{"n_layer": 14, "d_model": 256, "n_head": 6, "n_kv_head": 3, "head_dim": 64, "d_mlp": 704, "vocab_size": 1024, "activation": "swiglu", "norm": "rmsnorm", "norm_place": "pre", "norm_eps": 1e-05, "positions": "rope", "rope_base": 43800.0, "rope_fraction": 1.0, "qk_norm": true, "attn_scale": 0.125, "bias": "none", "tie_embeddings": false, "parallel_block": false, "init": "normal", "init_std_qkv": 0.0451, "init_std_o": 0.00695, "init_std_up": 0.0451, "init_std_down": 0.00513, "optimizer": "adamw", "lr": 0.00285, "lr_mult_qkv": 0.7, "beta1": 0.9, "beta2": 0.99, "lr_head": 0.0128, "warmup_steps": 436, "schedule": "wsd", "decay_fraction": 0.675, "decay_shape": "linear", "final_lr_fraction": 0.0, "batch_tokens": 131072, "seq_len": 512, "doc_mask": true, "train_tokens": 729700000, "steps": 5568, "dataset": "wikipedia_en"}
Each number is 500 + 25 x the weight over the matrix's rms, rounded and kept within 0 to 999. Layers, rows and columns count from 0. Numbers have three digits each.

# k: layer 2 attention key, 192x256, rms 0.0808, rows 111-124, columns 128-191
# q: layer 2 attention query, 384x256, rms 0.0871, rows 176-188,240-252, columns 128-191
k111:499500488494482530501455479483444519513503501472468511516476528508438476520502488508526521493470498482487482521487487517463487490512499500513524507533507506476507472489490543521505516508521490
q176:496470504485473445528540489536496479454463477547473519503543496466493483505497497520490503498473509518475508491531497491492507510519462496480485495508504466520496491482512516473490524459478521
q240:462491496498435481526515500539501489496506482506511499482556485521537500486503547502495508486470529467495507472547515506502499493496506539521546484453470476491544503512515498535482521531539489
k112:469481491504504515522506502469510498498546531456503529497468518492477505551526532494506474493514488495499534517498514512474476511497546538488459542505466481526484491535479505533479520520481520
q177:473501487498487524530485531490485518530493513527502542468504485501541509535508486459513489542501518497491499490508537526517489481501540482505510543486528532462480520496496475522473481522519508
q241:492484534502545510512454499491505512493512509461470498496482522466492508484451460506525487508490509456487474498459481552474449520502529497527528503471517497485476507500502516476467489500500486
k113:525443493512531515530529473515504523502478455505496492486488510478489492497488519500480513528544522541459510507448484504494479516471476477528530535480500511515545552504502465483496458498469533
q178:517508487524516475511497467481525536516525463494490542474464508473496493503488520511522463499524519512506453453485498517508523513541511507525552541530477521499476538461517482486477501515490500
q242:565506504495477521493480504484510519502506503518475476519470521475515534472494475466515438505493515482509568487489462497508498540446515492486529521527534466456512500477495520523449454511519455
k114:570444504493504546506521440494533477504513508564459453493504540521502529501497487440466500537485541516532502467441456460482482483471453485492518520493500524534524499476476536460491475484511473
q179:485490510534448484463481509484543514536464510537508481510464529509518489472553550492507500476524504505493497478504507485542485493524485516508519531490463477513532506530473492501478522523504500
q243:509558484527507492498492492500515493495461493503518547511504520515474566543515530522461502521521515513491448508501478519477476523482517520491488503520441473518440502493520496480461503517491502
k115:514527518499477499480491504510505561485485500520485497495509558516512473519466495480479507511531465514508473503509523480525481491508461483501522458486539511504508478486470484500494491477488490
q180:503520493491532513511498535513529511476473518502441468506498496519470502504460463498495535498457485526527494521520534500516484493526527520509506469501505497529468499485485485513497511477550524
q244:481503512505500468482478494526498507489461530552485440484539535464515474485506527502512511505543472491496498553500515506468542427513517505514480504557539523528462504451550475560515541474514513
k116:504540487502476462470472524511485515500447504473518513496519477539531461500504502535466493495496485464497501550466456533500465514525465530551525480479492446475498496518449544533543504516500482
q181:478526476521522494525555487488525490520517524495473538460508487505523486529496548498510514489485473547525478472496468490461483525501496521491472514490503494523476521483549482505498521506475507
q245:521508464516493525510502534546449484477527493485511513535501479510506480541566531489508457488507478485499507465453547493470489511468452519492506548485509483488504513559472497527512501512501505
k117:547469510501426490527520479498487519481512528500483532510507486521482476521493543486506499508483529514483493466456520482445432514484506482456548518486475517522538511534498566507482502506487531
q182:507463493517493479511483535518481535539556453455490518547524492520517512442474506500465508508478471445445561479521461524491467493527531503530472487479479494532507488514466527517464562545482456
q246:514481505502506534469467515494517558509508532491502503527505564509485513524478509517441535504558510475449498564489471470508471493553502497503512495499501466466475504499464514467488460538499477
k118:496524523484465507514518493480512490494502507502488574494507506480498520502475474495517524485487503474507497525492480507484501493521506504518529533538505489512533471488464515500506502489534495
q183:478526510490551508437477471526468493492515500504456502479489539552512523499479470498525460478521436461524475505489433492476537487481495480471492547488503505490462469466482526498504493496447471
q247:482511496522545554493469483525490498490516480482506508519472502500495521504469508540446484495523490500522510502522469502440476470502551451478430513498477510483481508502485518490477481482465497
k119:500545526504522471515512497469506528487523478509518519509492511487487475502481506477486544519511518522468480508464501514507538487501510539535476457470516481497537533512536498518507515472503510
q184:510499478509483539518502504505485538518480520454492515492500498495457515481491415473503458491497503476488521479483465538529517505528504494506492517466465546506515499539507541468502532502485478
q248:480480473488491511487493484459510509511526493477477516555496480488519490499501475435533494503487542491488508495458452489548522503498469513522510510455516506521519498485520504512540499548473477
k120:530453515528486504499478498539517452515523504479469515473469479445474495522487481496480505462508507514506523492514567504476487515490469436514494548491511549491549499486495497500509511486502507
q185:505533521487531468484499498499498497491490515524480523475532459522492546498483513543497536524450487504516501543481503538433502515537530516493495458528471470507491506492485514545505528477494523
q249:502544487461493522517493523510544548551507515482486482486562503531510509482469560509476467507530492534517491561450496559472458497514522464527470459522477479479480531527490574442483487515462487
k121:459518504511483503524478513499449492498494466511511536527525528496442518502497451463516566506508492476525471483515528488504516507509508525527486472488521498474472498488505502491510457519511514
q186:480447498500525528489558462503564568578469506524459580510465498443502425488510499453403524563545539522488510476518544545437493473426517526535487516450549491521502555549528479399420499540496496
q250:508500461468476522503510520517491518499487504524541576540481534439488513463519500449516485521505526481430553390520514442560529528476484453564507472452515523486518485538499485521487480532519524
k122:495491489517549490546504459481525475459501536514475464469541519477514507503493519440500497510497512539481481482512471521539485527476485501495495509508447496519518544495520515510474473466505470
q187:458522519484498531514517467498452493521480471515507537493465464516532483499528552513486543476457487487568491495497421514482548497537514505511532516529530482508562526472532475509477455454486521
q251:493508482546517463528505513493486486489475503528505506479486528485473492493474479587521595454508449520477470528510492489512474484494555516501459503522450488521517484506484489479507491484489528
k123:562487535472514476511503486507504517493457571520527497529527527504479507526495506519477469525520508507528522482504515494475534513511491505510496492473522515491484531489526544478469539466495471
q188:513430513493491522524532529534577527498509516520485491508443506462527499493495469476496509494478522543519565468484527465494467514446512477508527512498516542510521490488491518486487484475517510
q252:511504488521523487506470533515473487496492540522526465533522470469523490476545536532555478457496518483513504524529519517516498495457508435478491501551489509487533460517446533510474534483467530
k124:488539473497479487498503515474517500535494492505518485510518519495523483465499528494493518502476453496510512455509472494511479485485482496502476505490475512495527509486522494520481500503491510